config = dict(
    n_layer=24,
    d_model=64,
    n_head=2,
    n_kv_head=2,
    head_dim=32,
    d_mlp=128,
    vocab_size=512,
    activation='swiglu',
    norm='rmsnorm',
    norm_place='pre',
    norm_eps=1e-06,
    positions='rope',
    rope_base=100000.0,
    rope_fraction=1.0,
    qk_norm=False,
    attn_scale=0.177,
    bias='none',
    tie_embeddings=True,
    parallel_block=False,
    extras=['capped logits'],
    init='uniform',
    init_std_qkv=0.0534,
    init_std_o=0.0077,
    init_std_up=0.0534,
    init_std_down=0.00545,
    optimizer='soap_variant',
    lr=0.00871,
    lr_mult_qkv=0.4,
    lr_mult_up=0.638,
    beta1=0.95,
    beta2=0.95,
    lr_head=0.0171,
    grad_clip=0.5,
    warmup_steps=200,
    schedule='wsd',
    decay_fraction=0.7,
    decay_shape='linear',
    final_lr_fraction=0.0,
    batch_tokens=32768,
    seq_len=384,
    doc_mask=True,
    train_tokens=115800000,
    steps=3534,
    dataset='wikipedia_en',
)
Each number is 500 + 50 x the weight over its row's rms, rounded and kept within 0 to 999. Layers, rows and columns count from 0. Numbers have three digits each. The size before them is the row's rms in percent of the matrix's.

# layer 2 attention query, 64x64, rms 0.102, rows 0-63, columns 0-63
072:465428486471409544499402477516487489426455512469504444480450553538523401564475384482548559538566434500490507577546529510479624516435458445432475455504494393478515531493467427495536536530526551
112:490546542557512508481543583567462487513515558558496527516527495458557453581474454473422418569432496459532473437446610443519593484520514429434562466457454504396589468471510517436523489500481407
087:546504437433473513601510601401521542557558507527503569511521438462464508529529603528505474558469573451464576526535507484500452550509437534551494489508471543497532505523449467535593513472468671
088:540429512513536494526482465505601506490536471471547443561547427546506566469614542514553555487559523426501481553489397457500446494546507584569471570493531583516510484582483596542415471449425488
081:462513542464560431486478523515415546524524510479502491439520440494536503441471511493508501542485451556390568604492497525581490485524475559459483442522500470579355555499612466600543402512485474
094:490480477491367606556516500520446531517462546482501495416510545444590442555480429532439560546490527515534515512437574477500504483420495479430501446466539558469493558404475463457502503564639464
085:513497467528494478434531414539557489565483481561526511508484430521436575414540475544479489458449552466558543465540391435456432577556541480593539445464573604458410492491513529546428449492490535
087:554557461569421498562558459503469502490454508432445495485558498476445483499484485578419535484489476448581496405453551511465531533451550423522428527474542407531537458358555485452551572528557551
105:490528498431522458618577496509613484464539415475537473507428539507380493457587565534486488441473514496571471416525434521471483566528546525558485460551574492522523463530538543511497421393515493
103:567488454484388578555535507530430528505540486485541502423490505478522419469590450479475487503449465520522474470586444476491460515503408458450436385477550581556478470523451436442631481513517461
090:458556486498407570460428414493540525484558436396449554464467490420497463524452442444452527464530468466555548504433591520509529563479536453384492444478488448506517482473438541531500576550549589
084:567533578578444458501517410553508465590502532478545491551511428528453528479588473489480473438433519451517537515538377466435455562557590516563468386515508593461526502497539473498464463518479435
111:461483457527451575453353541432422547469490553492458543493495501451585451523435404429493513494563430528512513550468596484477532474440447435366507489484453488496518456507456500475506562550548509
069:531457470483509575500533561460400492391467534513540601508525463514509459537431515514582556543502544511468512555528523459531522582474409478542531410484471530325493511546453474496471505513569562
121:440481565476502466468502560471395509560496471563546497456478498486494564495556544478485478491499471417556535527588398479482497584498425476476438567542424495596457425508530664513484477454497472
117:439491584562429450464466521459539470536551553537525589536555603504510565535483484499550527493499511464486549474465517517552507395587495471540506636514576467498477489610570475484514562531487399
104:471513533555578564517487565463471448440512520521463571449510463529376519397529524491616531555502580400491477454586451434503498533540527468514544560574527441498555505508555568502575498502535553
100:496462520516543528490520535548463545561555519429472489568537443553554517481517463544554573477549594509468454609556488430445530426577484414450513428424477487513464571394491438474520466552579550
110:565538464535572502498496458481583495475446458540525580495542496471403587502524544476563595445471518485465457388502498460574442521481621534550467578430549513431500531443479417538535540463463494
103:501477510465562510521543584498541470460454605533478529521608554443385571531549596518472504547506504467425543446524457540483500511523582500656579540533501541473464535469510535487452576488477507
112:472518490466546601455451516457438545570452537471472497480547521484527473388500479562453493620520421491463592551480554442539558517455436421419543599523457451444511484535525555466502496577526545
097:414449430479536521500549515496462522556518590570454448385450433561547537473547494581482463519420604525521474562575535477461483503479454514460464502498565524485472534511456392469576554477531408
108:485477539547537551600463502455548465600497543503509486492493384479482447469460489468599444436496504512500484526454465528564502557614481532529505473480505594509461490475478499621440359529433522
113:512453503474494508461482500548397536449568492513464491531508398460535514521489452510572473485512379445438473431562545526535499464579568398496549530551485578433558475514509527433618506596479470
096:527565418470517549493461478456541612557526496510471458385459427418449433475507458495508419520486556584508461525489531447471498413473436451400463497453484495397514445476491458445464539512436439
111:477510478588524575472508516428522500416536472379428561458471441540646524482451447517527494442451506493542460552494482474501567496504386521424451551457485497506503479461413526484590565460520523
101:546518519586439438535448525540511531533446459598474553511440565451507504432501545485463543420536524403453568387539530536502464535560427580446455549504437491507515478453501503512581624497480497
095:524579455442513492479498480578522463507570512515465535426392476535543551528479528464480411454523566464462523561600458438512541624472487423453536484520483424518467520516434446600498520434435438
104:526464501407439515472624552579571543483492482436480450419492499437552461417478529443512526371491489565564488503549450455485503521480557522477475440423498517431500547595426558549456525471517502
117:444466413496504506569493559459510556426562391510454506489469496454431508457454476401477496493408490595453530509468567461497480464457542505515423480417485561484459480449420515637575515526473522
090:519443524525561467422519568447540536446546545573420414485462565494605552534439444458565591506591537524459432527545556527522448529526475589489513455504552566539484430537520566562487477483488458
113:408431482401468442455545446560563505486473489509530511474574504525379494517531448542525516531497517564543469520477445448375483464437502562492543629524465450433519505501441539556484559518553431
095:570422556470485445475551542603518459537495495484550517477470447396521489487545481513522552535453514588483505531537509603533562370510476535460479548538573587445464497461420528576403497515549505
103:488431510468529507450556494524551469576522596497558505404454486526585544498542453441510561572411588504483429517547573531521562403458490495483490447505537539511534528582450489545429448610489539
091:507447556476510475493540507458573412528548550462559461452377537442520525453524482459576578486401489564486463527502496563515609467476501497478424545525511630516473485563463484560411447509524450
086:383430464466475535564506496513506538457528541478463415591443519614458483552465494554460449564490407460476546440506445539457498498551542489413501472487386423451497483495585549482578503476467479
088:498514475498468528494496560457448451524471573556439525504533610551517517509509573496554476633575531510528450362457550512523463485413455453456557448548496509574541491451485579554462426551553516
095:564464562489505456467566555528506410511476446519552591472425521457474502489635476478527551496433531523458444413517503457500635499463465551455493527484494551433474528540448469586522397507477562
089:502479436419484603526410517518443560489415478507478458502533522554471450491396524595445460506476450544487479492481537493454439555517527528524589387472398430498468590499560577513477536481525541
093:490522600554495509556486501409511579484527385510472456430438495531491530555525495403459539438465503517545477426620515388585436479485501503527464526477480468462491465471442400471509531438434493
105:444497497496568569547475513538524603449542428507419407499478366547530510574511531506467510514606529521587514508473496510512396427532460464474475452488505418581569441511466477455548500530470444
083:532416499568451462499477568551543492497606422391521453443484391440484483524500511536563572521533627487490483550468503488528543446500441489466519530502447492548518465494456472488469398559478386
079:490489524572542526565471530586544488463497498518522536434574486523615518577487468430519458590448477530533519443496507459438396431529477472583485499499563498440591422458626501472454448524517464
114:491540446495446597509429498449465609459530500497465515471399540545540533498445611535450482527586536470525457565503509533517430525453442512400445443509436451576493535493394510454576508528508539
088:482562429492499530509486514500458561462613514463397511540458526499565519512558564454425520495584514546596481480522534456530413462462410495393481528506454426601483490501486528478552570472403521
100:497511500498513554515471493517548627451575430553460453441520469567487434496453483532457487463617453498556476567466528485495436524505413447479493383497424415541538468486450509420606466457518522
097:566508565538457389534632426505514521519463451543499385570591485479446537527545483547525609504532531560421464501575500542507503515481577463518480500507495564495423549495454458499460474417469511
111:407469538444529670543429551425503549478492505499437402536433446521424495502398456563466492488530478470485567494468524499526497428573511468490483506473476450567491379503436530482513517492478473
103:484537566450415489516577468597382495522509422507464461582424477439511545453490493488431580524473520473508473506588485536466522465540466510502489489498533502468444499469603478512445433393413598
123:515482493415480427479540519522482443437522554552535495569592606432508521456532456560524508444536468536446450437438487658516575491525466452510525524556531476475537507483470418448599441468472537
099:522454509554527461388542442452478476471540397549528582520502540428494537401577486428481580516367433513449474503430468512573499555551549467512562462466508476472475439535553476512495421497525463
102:409620454436518533430507438493507565474549548426437532480573554485508547502447547470574474544603461489498504476450477409387453493518489438477509521442486444501460537525483562456478489387474478
096:602463436490555501444486390441528454465463539513424485540523567519474498432472451576526500392538510496522560499439575447508482330412524526496484576503521486479525482511429523483481492479482438
100:415572440493591572508427502409578533504484516385523444439439480505566453483529507535492564542543542507479479518525494510564426510585434405540453518493518461601526453547495499481543554434476453
109:469565466464450491510479503525473509490549462536436469475509391538496512406543497616469550451510480405456523614556523494468516554477513511479401463550550395557403522529477516445577490505580543
099:486364500466521466489501557574555503500531399503539506472469516461470521483452456522487521435410486562533520482556470577547581556557595561530505573494434461518562504549447464615464535416496541
092:531501457591467505538435428499543481540557497605471510477587509573454508461487549493486547538480533422474428568475517520527534435428548449475587632478513500436402415536505472444566511469523484
111:463478564493553461483520466508500554533491424586458593521444447566538551506455585475485508419548456446507505560393485520419503559505450472472532448444463446513553527539521634528545590432467494
094:534530544450552591478446504531557484503392516438483548536509612425490588439475477506522451477480436461492488501486512488586475547484524576500449469400484519589433500618506459566487587455476493
092:460505515575534521592495441476436569435498503518435509501510545544486505445428437519604455570555523463475529595422562500469455452413475535489552449434447437502469492481587496577506461494575585
114:448501461555553621383432497534397554525530427557498530474508538556548569452468483469402517473527505455557472537465520422434487549451481508513453405439520467493477494452513440456479560478511589
110:548388493470527546428469515460446544554652577481466527487478512556479508338534555484465511516504526486536436557490582550488484559488458465465500513451529532487554558500462485444425562433498471
100:411406514410473523494529513493452593501482428526452435442524450528553589482579535527581480521485523601509573556552536472528507456522477502394475406460478465512499432451417428522480495553513504
114:407544487547510542542572429437405440540509501462423512379529571439465427448510452391470411473448492545501501492511477477473520475578452479464493509477487401502426417486566502524503456463471496
# layer 2 attention key, 64x64, rms 0.112, rows 0-63, columns 0-63
080:475537535560497525473521569497556444498465474538479475475476554531468511503578529627547523412518487548424559477416460584503534485529548565485547470612452536494514596483440505492433495482643529
114:499608506479472516563468544471555497533447535455432490571527502434497503447476373405501454411507438478538450468590521581493533461532427522428444486415461455511450509459594536507532539510456443
092:595442500475571452486533510546494501441547517422455505506454532459526628576575434547454462503431506481537574491396535458496512411539469494391526554578485463477497506554482509442487420548506447
097:454536451507496463484581483548463492513579450487589508467471480503415505463527569575505532555441515532412530485512471438544515570454552505601635477574495528498492388518403520504478495467541584
080:461516561493564537375535495433516485501531517549523526463488421471480532409543469549501509551525643411493470445523483580556527566500437478436487443487426457512412434499521561421487537475521559
107:470513442620560560479447530402579531451430462496426486516430473516478485479426447486457513466516451456576468516674573520513522431534524489436442513509486515483472562508500565523471497460458451
082:458583479471473472478469483499526548503491518508528384455447534500459506479570546475499540550455422481453556525394481433452544513504572453558534412447618492579531518422419476531444465589484439
116:590396505464550556533472470494554556480512626456416442495473473442578520458494437453512515456522468506629512493475496470477462451556477483453430541417464505517457591485534541511531484572465407
091:461588551523461425450468469593564490499535474439468513496500559506460547525576471588581510583439508540523489545519522546499479508536466490621543505553458533464588503564444489442548475436622551
125:414527431554505493549346527505501567417423485531454485536467524391496436476496431489507426494526462425560459552527541498519504389497459526456512499490475502540455474429426529568550452493433472
081:424524492468578542597501489541503489482503503535467499450408485488483535517532606500495543579511519571467466515524489511430466514586644501531562411562508548466578514534522568570562457591499548
125:464532497489456462505595433552425408458496475540622521547519514561481466487523541493509593530413482567433550519502503473445485530496600543602590476558543515449565433534485503493459436458500443
149:490472406526543552496364531454509585553497504477415517491433505474556553483463455471470422488569516506550434532503524469513477491446393486367453508418469457526476509394427525524542525530507481
075:475493515538455479494506492609419484512474476501531432423545529552492468510537487636458577515481517484446579449444391475560463506443578561522567478569435526484544490528536467463404469447531422
115:599411482590477524538520475504438456512518474451483596438505505523518511436482467502533504591553557483411538598510427516477537465491547435473512487496574512570559516409591489594450444513535558
099:549546528467560599620483586422443470519444507443491505544496415567455488450421481419484530454533442504519558456563490560543509478480497464383520443533516497538454590578515475463507541536468464
099:489528436429456582533430525519488495606546533432412548413364493504571495429518464490427461493511449487528451514501403500594489550544408485463485535451522466529427492486558508471543458490520469
092:484517453464578485467558498460494486447549454457520508449447455471446483460405480390376456567510515473526538474493566441555501455417528538566482558465408523445415426454537418466471434516475500
089:447519464437419506508403485461542488457555521594503470508532470498518500539586556501463486485450414576517426503424468496508518489374593519442492456499467456487516524569482471475501510621497372
106:412448527475512589493405510468537568524534520498474466469489534442548478486535467449395443523527494468572480523431539456479486546496418493357467482408473491561592485454504626505525463541503527
110:567531561434388446451541488544515418483485494551603513480524537561514509423548495467489497595415538467479543520532469517503544567587504514615571511501553538555505460541609495463468529429533513
089:514561547534424388447547496505462413511551476487512459456499448504452435578480496468503530422417428419472564490471545470453513522462493456474572546491458465560407583510495476428420397461515524
108:505558363542664630478522509551522524482517448503474467450473568544499531485489591545436490543540517500526494435440546466485458567418420508445488449493436493510495510452456507519464570508520499
109:440515465445412546487535338491532465513476524500555580575533508542554509522523432502543563570466554434511460481450473464522441545499512568500521573520544519460506513622514433570509430499538580
079:518524461425498420566477506512525466518493401500539471460603433532491493567549612443558578534360457550443571553485490526488505540474532472515543436498484473486415476468460501498534404441493554
089:479466536457473453475525487485436445576558492447500499422477538518401432425440519526571513529504468545447533460430460440599492469475578460595565424635525525566509513576476490511454496549520485
092:551453564514556542517411495487421448491480558562523524444445500572497486550563501497441569465438515488495490563381415540546458564517537483462487557616554489497524550457444491572507518576477402
088:518581544474550467574466582464550468467580515498453558461426429490483468488502509493536535436520543520470468505583496453492479417464435438413543579419495512571599483471453448502537511571621510
094:430483524571472430538467478504502563559461429540531470407445445470472466576426506519491441489530519547537469542498566460525372456432467481466564416503469495514488417504578475577405468550564458
102:423527544492491489451561407531541480467464536506531424506513423526437523557588636603510445559511526538469495441488504557616559484460574494496588527545471477473530567516521521471440472563531523
084:528494547589520547504528456379545428599532465552572503406554482544481407574508495498450433542576561510487501427503489482484547563526463550603452443557529531438516517512485444475514434508560489
097:465525484470436461500498520520547561524467560462445472423501416603530585545480483462474437495547436498448443472488577548472522418485495413408475515439516409559466478492596477529489497465378552
085:541600523573471548460520541467548510475471496474470460446559514495492522607544562461535571425466554526615590578567499434466468473564477490507409534564411413488535436521524523471503477441505508
115:513538592477443516437517543569445461584518478457587439483483511538510575520547514467562528563584564529436466503586403643543544484582483565503505552572501498496530547475463528508515457551525487
103:515532537483431501443524450584527416481535455481622450569448441512476515490490506512606552577447574552488530535506381497486494575490509568507505555496549441619525535472460544530504440505439543
093:500491511528546505517486504559563481488510475558557594444488399457507452451531521494463535471439451589458483557469573577493588427428502402472563438498495589481479497451614487470438575557505464
102:447520506397517544510505553496500634530511507476527497554458483469533519515575453581476447447480469384444522587395509494588495449499559515495457530560495557399487524559507519463589555553475470
095:515580518456405490489583622529508498546555427535589503498501506591476532490532517553525519602497503537387441477401396485533450558519529582563553529533479495530517499478474477562490544504471464
109:485465431498508555574524471424508520531456505533395581424453548416554572485525465483464505388539438516522482530478587513461507455477467476483544474466435480370513392586537505495548511548528464
099:499562511602615458421419477471419494471470486459563465503581510560539522450481514455460409466415506536483533432477514539449557523468536482524389493509562429523495474496525381455509564484531537
082:595399563497475534504427433533506524531518552503408413406474474564499478490494471525441432485520546506573542567535527557533517543491414528472512467523490595388533591474485552480450506494526583
118:496482605491401466458521413583487447494561519593596396511468573600479527470557525521537543467513520566444551461552385533559532505528486510549507482495514506452545584554501440503500533526489521
114:522486448543600576563439460457557533466392539462394494489459444421488482539456478569486485401470466419531580469492546427494481540455472444440489538458416514457464526457487545498491510497490605
107:545506449408569528537522556514541545498464530519410543480446509427613487525502457446511504466453534571474380507472552525607472534435493460412545531511492478435479508447547564565437496400540493
140:527504438513611537551395533421485579511450547486429493534459421449528461487428472519482486387519487478555471497500569463472489458476424472341502485461465504520506485405429535452497535493490543
106:539472414504563566502512514478519516489500522576424423395426519495515493478564497432536486464531561500529465442469505352431516541448451540469436560455404464492504471408540536516492427488514413
124:512454426501576561512420555495450555524596535502469556480483512492604494483484513455465486400492484431625519558468570462428555479444433400487399500440494499533493487453544512430506538516538482
096:454547502576488601550372501486496571533473466441421574440397437545564580504497536483485420508556485510567503514523555535526512525474494511434477423472412539563479510483480463510503544617505502
097:564448468522413426510560472493495509550546493451615496583525536555445468531470602462498503450422571520486526459416509513361543556571527449532613454464497531457485511562499503479506527465524485
104:572491534418465563515504560521506561480430596426419442438495403409568440513485428377479514453489563553517477451486562489413487476494412506466521487537509498573471511497438453478466516508518451
109:570517489477570564471468468476490558543520531488392502525455482540563543472423572569466536385534474452489467527425572449473492448445481514394508461594471417532501420409464468461519530466535538
083:390473586482449519474582450575495470510495549477517532539611527467521507537496517508476558496505512389524572601519413466440531402523472413476445540584512522485558583528469445533479473499537458
077:418486524449537510423399523432586457477535515503553557493514414438521432517434464410447416554596473558428548474578452460539475506519583507547460458541507537572493518452490531490519489529458568
085:472491582574395419492467481563517410429493548475447482487527518494472540544534600514567544559458515491507559499586462512572524455547536537634510583490481526472494577474442516485491397503477541
098:574477483508460468453532550534544484509627434494521534458419544555629452574430583409505465491503469458549439558585458517422540501488497561563520462453531533520518562503566546503512498489569459
090:560586411575515591494452492495457470488468501493432571408436424503559537458518507491468479504526514568534489495516484583402504545352437468479514499518482475506500481419463374444528532502505519
086:557486556516548527502517433501434454512590551538522465528498477475507536508452572497493495571552506564476437471524458492604529395444557530454437366566540562465430486502513594443461446537572468
101:546515540427427530477537522471562496567459510488555552473441490525410501423507591569415522518483560482565508539454398477451549506459478508481430434534623439519487432453495421495530428447484452
087:500522488484523481484516489482581487446464454455511538548563442524458609545531494507472627594559486529548481514471441491439483484496563430601558507606447436533502508506539428559413486532474602
092:519440616462569499462521522494406541437462526545592490556459501544476506555498528475503520511476529495452539449513432551472519444543521484569546432587492625503457451529554467625573465534491431
104:513533451467430508498569402505388419556506439492595427586515506525471515522410547532544501576457516459503514514521465578471528614509585546553555521544585461527463487545439458504505524503458540
091:447662522482538522428528437500484458431519465477480458508466520431513524466490484489539469466556623494510513586552425451505431488443518477506561484448521415543472533492457578449544569597560476
091:533541577452440450511485479517433474514622517480596489478475526591475489469559450460484515516495488436508550585524474603478554458587499470529550591562508504495611479507556485457542554560600505
091:466532582549488495545565491422430386472511492442545531476578523564486480542453513524575593454465495568440498478447544522450484411535468494481499488546390596620548483545501534487537479457514461
# layer 2 attention value, 64x64, rms 0.065, rows 0-42, columns 0-63
103:515550462473546449494458512457480543536532442510485375459551500556512427539444551446446493492444489523438548486505519564480385472456584508492538569492598507505519426529480488540497572430386604
074:481450516501529533437411467500450440482473533498473491469535475611485419545528422524458476420527467540433487461481466519544434458435460583475428556499573530464470360484579515585420541466520518
098:460621564596543485458441487474517488433483552579490513447483545523510453480473424515524508463355447390526438459516505484572543493515476546529516528448480528479485483537442548454491497409484616
101:480401561555472548545533434449464547479493513529555476398576414446459510491533526520545466474518576547465553540503483490558428470454520510467511542475483462586444574569556493532456583598609504
118:591503505507539479490532489482533453521470536448523565479475625530560588473511564437471517543618500525539480505477506472492528538515519612573455487535607488422538613528557471522541507606464488
080:486537558549401416496514579443527491574520513483474523516518504615444446507535414577476477535536461455502451561484478517460521513468594505474451428520570500547507454456522527647514552512396485
102:550523496485451561614578410496564389504585445452551494505557474504382444564592427457473407489503502501516522480407459518529561550483465509488518542475516476575513566470452475505474490546527508
096:436457594539610590543435434499416524546495507556518429502483489491549470539550489548578547493446387446466527509490474552488576482558470515500520575488412499499448558545522438446506486602522465
087:455393509516550455448467556486422452456421493601515414493483354446549539596496490469538506474486516542522504525462567460483477498492535453544477444559489490402602405534492511501527500553504468
116:589515471515538505525588519489473473457517473488476426518449513533427546550489453532555508501384469417522365408532488490510557549573524454503517488496525522489439594502401409508542477552546581
090:472531531627520416550525533513553537452487511513472549554457576478504460447460471483446483491488468476534495490521515520546564587616495609527627479509637517577496460476487501530489422542473515
096:497500538472408454485472524497503504546490599417491473515438518553569518539478556528480435469498454614572443480520488494539434453443510525545532480533420397514421368440448463506487491446420449
108:492501460453510500524425562504500489442422455464487503496502445575489474545552488475401514489481580499463634573494504526446502524544500478455489476570542550453556439506456622530568477396387546
089:403485564472465498616470544534442453437444459476467455515525532491497435548614567559535418437509523556538486504470510530445522523567584548516483498548568436509464385537489556584492495536449489
089:634452556508532471559503555462525491474498570455514381502575428493503499550478515551468479473522501579553470468357500366560469405414459519489500500556513504468531530487465464470511505539488482
101:517551573416557515469497418497500504452454538485529537432580409625531480570515539466488419544533479471446565578556513525506477525468596555462532468542483521401486442489437513430473519491551579
105:512574478445489534472511486537487456529562477398516616447461572481421510457515468556510421472437523466493430507502503592525578488445415467502519418480499506458486485487485448528640463387534509
091:522409465556436507567498542542540464598478482539443401461553478500552499450532486487556437470532527567546523456499494567435469353494547448511458522512529495532496565486404425566425454529556515
110:491390406604487409524504533492471444491466454562454518550448513519474541483519537491422508489556550520545618493550519478370474463605501495539513513561460419488428513506500597503514544517532525
089:458462436494428510482491559477483527445522542491526574496495501630395525510518409488493540515555555426476514585554447522471468522481482433430458531432491596516514493418557486620525440462434535
101:538525522517589540523504476479570497563584512611481399571511460512458386514469486519461560543506461428501524461461488502516527438501445523410610526551439522530565485464497488388528487495537591
100:514501503420490495497546411490491595431505593598518531478538510448508441432470584517543518534570468571580570550526479502586501504457486464571517434459464602435547464547567543497554544500499564
080:493499521495629527628434531552449455404489512548539523545502597528539475570449523508527446483492491593547518523494495534443553499434538475505438446523567536483429551471553486529528444622551485
093:556459512535598558536485499480476486402537424426506440518436377514454482601499412497461541497484504489421497535474466432447528612518587505481478452544579530508457512545511564498557563457529496
101:484541523509481620548494483560419534487416591470436550427498444530601457608500503540523594472515492565454405423489516528517539581448472519457506446566579488509458486499482546480473553508538523
114:495484529522560509555482526511464494370516359410528469460517469478397551433517508527483469473475644442458492472459485400486445541510529510454453550474537544486475593552527537482488531445549465
100:427548546557508557529447560547552445499649457558485444476498487499452543474485438519496446503485576453481474510478480615484481407449468474424463498533505493546564464485574439490566409420458461
113:414526518453494557507518492455516513650456426469549425544398430529551401557544430499499542471480428553428524488483494533458493549484499527441488494500417454544581518539541494529486605480511446
105:535476432468460486522489539523583472488516490460463590456368531569530547535530465476472512619464540472508532617497484483515499557559484439474484545527495570504515479522460464464599383483384475
103:460536488517462518615543552508578513411500467521576491536444530557543637518453483494413446447513521526518582512492481516488448488567497511478445511516448482524541621462498557477472482428481367
086:509477546448469493560546442491529489503508431567501488510514452614523487508550419516471484536497462487477386368447506535578536604479440522541530466532510591492552469460477520488488656485475455
091:466497518530471466480469443544421461493442564524468408519535497508552366428497490484513548507447533475605521421448486497469489535547490453473551480510490549444478446450335478502489388509438458
108:388437423591468405498463552497526497359515385490479517467454539547547506531527523564452561507449578539511473529530474560429445474510535504468463461447576528451422532528548544514526495483459475
102:459581469517438530431407502540500502442539558502476403519579499504581443496482439475450482502482554486468477462503525445354444421493496555528564534458485505486522414472466528530583443397438481
100:527514533470442494601544417565565536602454460477465420554514372527516548518552540434474445546586541561536480480529473527466475537553521540513525538540480462513533473454473589537499471528464369
090:513514538437506516547595428551479439434499473563535472495551501398513454442429516536524464559537533453508488362618490551518568510516433497458556461561530500391516419547478539541535502463525489
097:474540515435490454510463373551512502467455516604517591515461483516471458469547525497471414428571541460525487543502476561519516462617552581497461455582608515524541444498531441469478398492502457
095:507543483547545445553506565508612451627560456468492357492539440469504487557469568459490436485449486576488488524536512557503524503431548519420444486535515451480506434614531482537525456482545552
113:449501516467545464629515570534510555496527471649505513466529442431542567517465504527499497409437544466513528426422492557518496449524549502472495564543418489485507403581452478504576426522524455
112:474534494521533450455550573492474512568584561382457436564489499523483430527513428520477413495390496456514521435420479493518540497553543467467514467519581451543469448462468397503549442610541487
088:502520442509462392543454592509457473489532421499529533426476482482447427491418524502420593549477496466497563493534477585402531514518508487430500516538407511463443375566445541446533480506560523
101:476581514610400506486551501450528562488453569434549435477475381450505551515477499453471474513451552490537556498588485434432439497493509412503500502489414485455547505568375471516549464538515478
100:542464505603546473490452455530450550466541475499506468427508443567474487463489481469543486412556464514436531515483442492460409574482566625464509573482516433607385549504582473498532537498560483
# layer 2 attention output (transposed), 64x64, rms 0.142, rows 0-42, columns 0-63
101:561576495515444476545544625462503477384505496512594509451439501553608549597484429439564425513565514492516500445550512545513455542500474527502535552480508504540454535542470472551562471603525454
083:432425436565455507496535486412519494496532561529430548515476526459509518467447466504673424558524515526511530386492525482486515535571432560555491476506476550570522554523499537541587572525560456
097:553459499530446473533534614506520538435485473475441576422474464415472415461477527503479539564428518547516590409463496536456497528435570524546472464531537541546467551508512518508480603519542360
100:529512490512509475459595513548555542607520551452492475513456648430559540488557472489503477400536537542455451553460542411447490423589483510474465478523444495473540589510528433449484543468492420
113:479505501468466440488492417539540470529566419416518424539572422545469556530466504557571474454493446441409405544499517508469506532507504422567572537648547468512500507506519438495525457531456570
087:427492557571531569442539430529482490426486570551589514562458561472520452502476518503547437613446551460450468533522591548530520566634422519575473458506510517514544480496546560515533449488496549
096:499547402504511496537560485548458561541500477588591526540501588506464509427538488560549529530418478480550562589496610411503592506496447508483544471458414448488522470578537518496521536463402516
094:516457399453473469537582559571471484519444441426502554530500464393456563476480509486511504472528449534554546492422431502455506508469593484465443410504455441474588464486449527389473548494596525
098:463450474503447477577430519505516496512563502487466528454510560483485420516492483476495407431436515445516395590449428484531465521483464536489456516513585669464473447393459463514469444506555541
108:549617458467534380492454521570443557446456418570480481564533462484512395414474495426448550484469477473575557503496500459427524575457515518508544480576494508512504421476491499477410439474545483
100:549434533491491488501538440480533588479484450536552529585459517543453421577546490522560611563419530533486553492516514585499422562501593421509518476505580482412494480563502482508539537532385494
097:431486545498546558513443454552453512408511548506566458512529387467527538561530456493490512504510537513537545542543374543578478530602491576444440472463568552568509578559522504538543402541515513
104:540437504630506492539516567451536457383539534575517497439483534516513480467471558540616522568482479482438412479564511520611451480428468522465550466516412561459429515460499487522553509557476509
097:516442494633431485549538428556432506533429468540572531528541544369531518492527494502614489540522484476449416517489508501536489527573483526465486383478523531494530520474488445454587417462452469
087:462475509407486512502462467507554578477607519499518526591448568429546543560558562458438484476451492392540481607488511461538545481529498545409532492632463515580515489473547452562516497480531514
110:520412494487556560546557577539559458489469543526513402507466519429463542394506434502598469459519561476556455458523500489541524488400427481555522543547463578511469555518424379454485498519531453
105:510519533503541484477521485592524544497498543577466564410596442525475447475462471548515521596527468508562551484510570393590504479518534448557515513467442455523438612573498617507427482460491475
084:499508447505474459426449498489425503541511586430570483570519506481554471546463450425543532485519547520401625536422545481475548476543490467408535513465438623428563455506489506552523442550468538
116:582507534578520465454459465439408508471589500425492536511511475446500459408493462459534498470449542484339396499527435482511434523514542539476496513471459533425456482534515423497563503520482613
095:411549451578631568525448522466543449456508504572486446498518550583509510422445540604561483569483527534477549427556520546501532549520467508492425526503427472438544486519486617559516494462482495
106:498410483375420501519459570504520497462498437500508563541392526500501492476534517429438497504455560497569596481542511515491558478393505412456467561464423422531452411507459489508526564472528557
107:486466538474500491525465490550492492547527477494432485423466507592528594576557473591399445497493568559442451458485458479511531412433565519532454490595507490497468483465422410547517431435506397
080:557505390476594508596516469582456533528473433522554530577489506428445511524502435536538463488536404451453468509478505465487449471563557502459567524578552422533469499444381544500552466513499573
091:537505390522558481509590545477494588469523466607478550468429559475490474408558583419531457549500496452574428488526550501499455489490410547522560454512505525487484401417495408472497545508519529
095:528403411442478447503446496528493516507387467488387470529467457439501542470541506505442487539566498494509521499527533428547450557553354452410556402505522514530464545455533477470544489540546433
110:535599539592518439487592479408532556487529538553473505509520581421520520422476584467507544491573407450528429442505627494470487421465553540516535508500458457522490516472554492503474581459475457
096:399511432534515448563470587494541492471480493521516555540488526437500479530537559502546462527494516510538614486545607479523511406523530492488429601395503452477430473491512621567510561506445563
102:470499492405419543503525540545502436503478532496579539464518535564530477464441589417457428499571528508545502529493526510503593587539397524523522420404486435452538468475485595457579528503553554
100:477479480499529405530490540495545463455482500574527409487490481616432469480418581610546568479455479542523539572524478580573466442479560503454466413527437528485445495454510519511443444506441591
091:542581523476627591544495471483510507500566515492546440583535482472522491484525593574465563463461484541501495479566516493536511511460528646511526497483517449403449530505507580560534570559407544
096:468490508466438464474550507497443536446509575522457549547396597559481562453417473530400477467421524546567487476513531465591520574449460547589494392504512522507497411488540498533576530532540464
093:489426442573396552561522509509525559389512591539491532522548485477527458513506465505433540529509485546540513492422506573493469549356529406473554488446492554538538397489441478533469452511491434
107:427477558386500530474508531596463593537505474487498476458489476470438564515502491470527530474553471501625577379479452480517550517455422465525573413542524483565559464460480456454440575514528461
110:422571492482521365512495417427545514537510488499443527503401577519458505544442535401444441495494488504492479509471444439483498444506560504501482496619513487496560455528536497465417637508448468
102:595450574516498478498534540540516461456431423574429644511545521474403440446499424394599494539459471446500405484442540492473467509478546525531515537476464478505510448492505402505487487527474524
100:476460453574443419380534492483479441529417480485556507561551507550474452477503491571474566416558454468462466552453456544589385543592533535574505449565515482471485558470520505440491460492559513
107:559466513448518461525535502473441392561448475501570403527651486411480420486554472430487526456472495519490500524402462468507489423530463528530562470505550553426579506422520457529524509514557549
108:455491522586543537454439540497498450403475570542379493535549506518443575447475525556557533507465547452569471467513498496506520468464447437541462409504415467521524503484519437553492526427641429
112:549438516542550489483471423475511448465524513472408413552538529508514431462597451525441619516621473550486539562443560481421501536494420526488464552504445499443591527536511449493509530574530464
114:466506497554481496512494453470525453415556537346470416447471471541505487459557417465490408486523487505476498458486407478443467415437489574582423535388536523579483546526515501481521534545552486
089:517501483458534487518427445493544474527439552465401464588469497538521511388523415584565570414614495506528545445503495528577477542518421486531482447527566550499516557545540471443506546450501407
101:533472447584483490526472460487515534467495431602433617560550523626507508448522498514482459576586478507478514427443581464423486477502579548576444484524558449576554498488548547478539516516514446
095:506502536404572501569440471504507474593453502409479456489559471413484492490430520524475446604450495509595467618425496480534491539451427447523534434471513440497524490522483537548497521494398586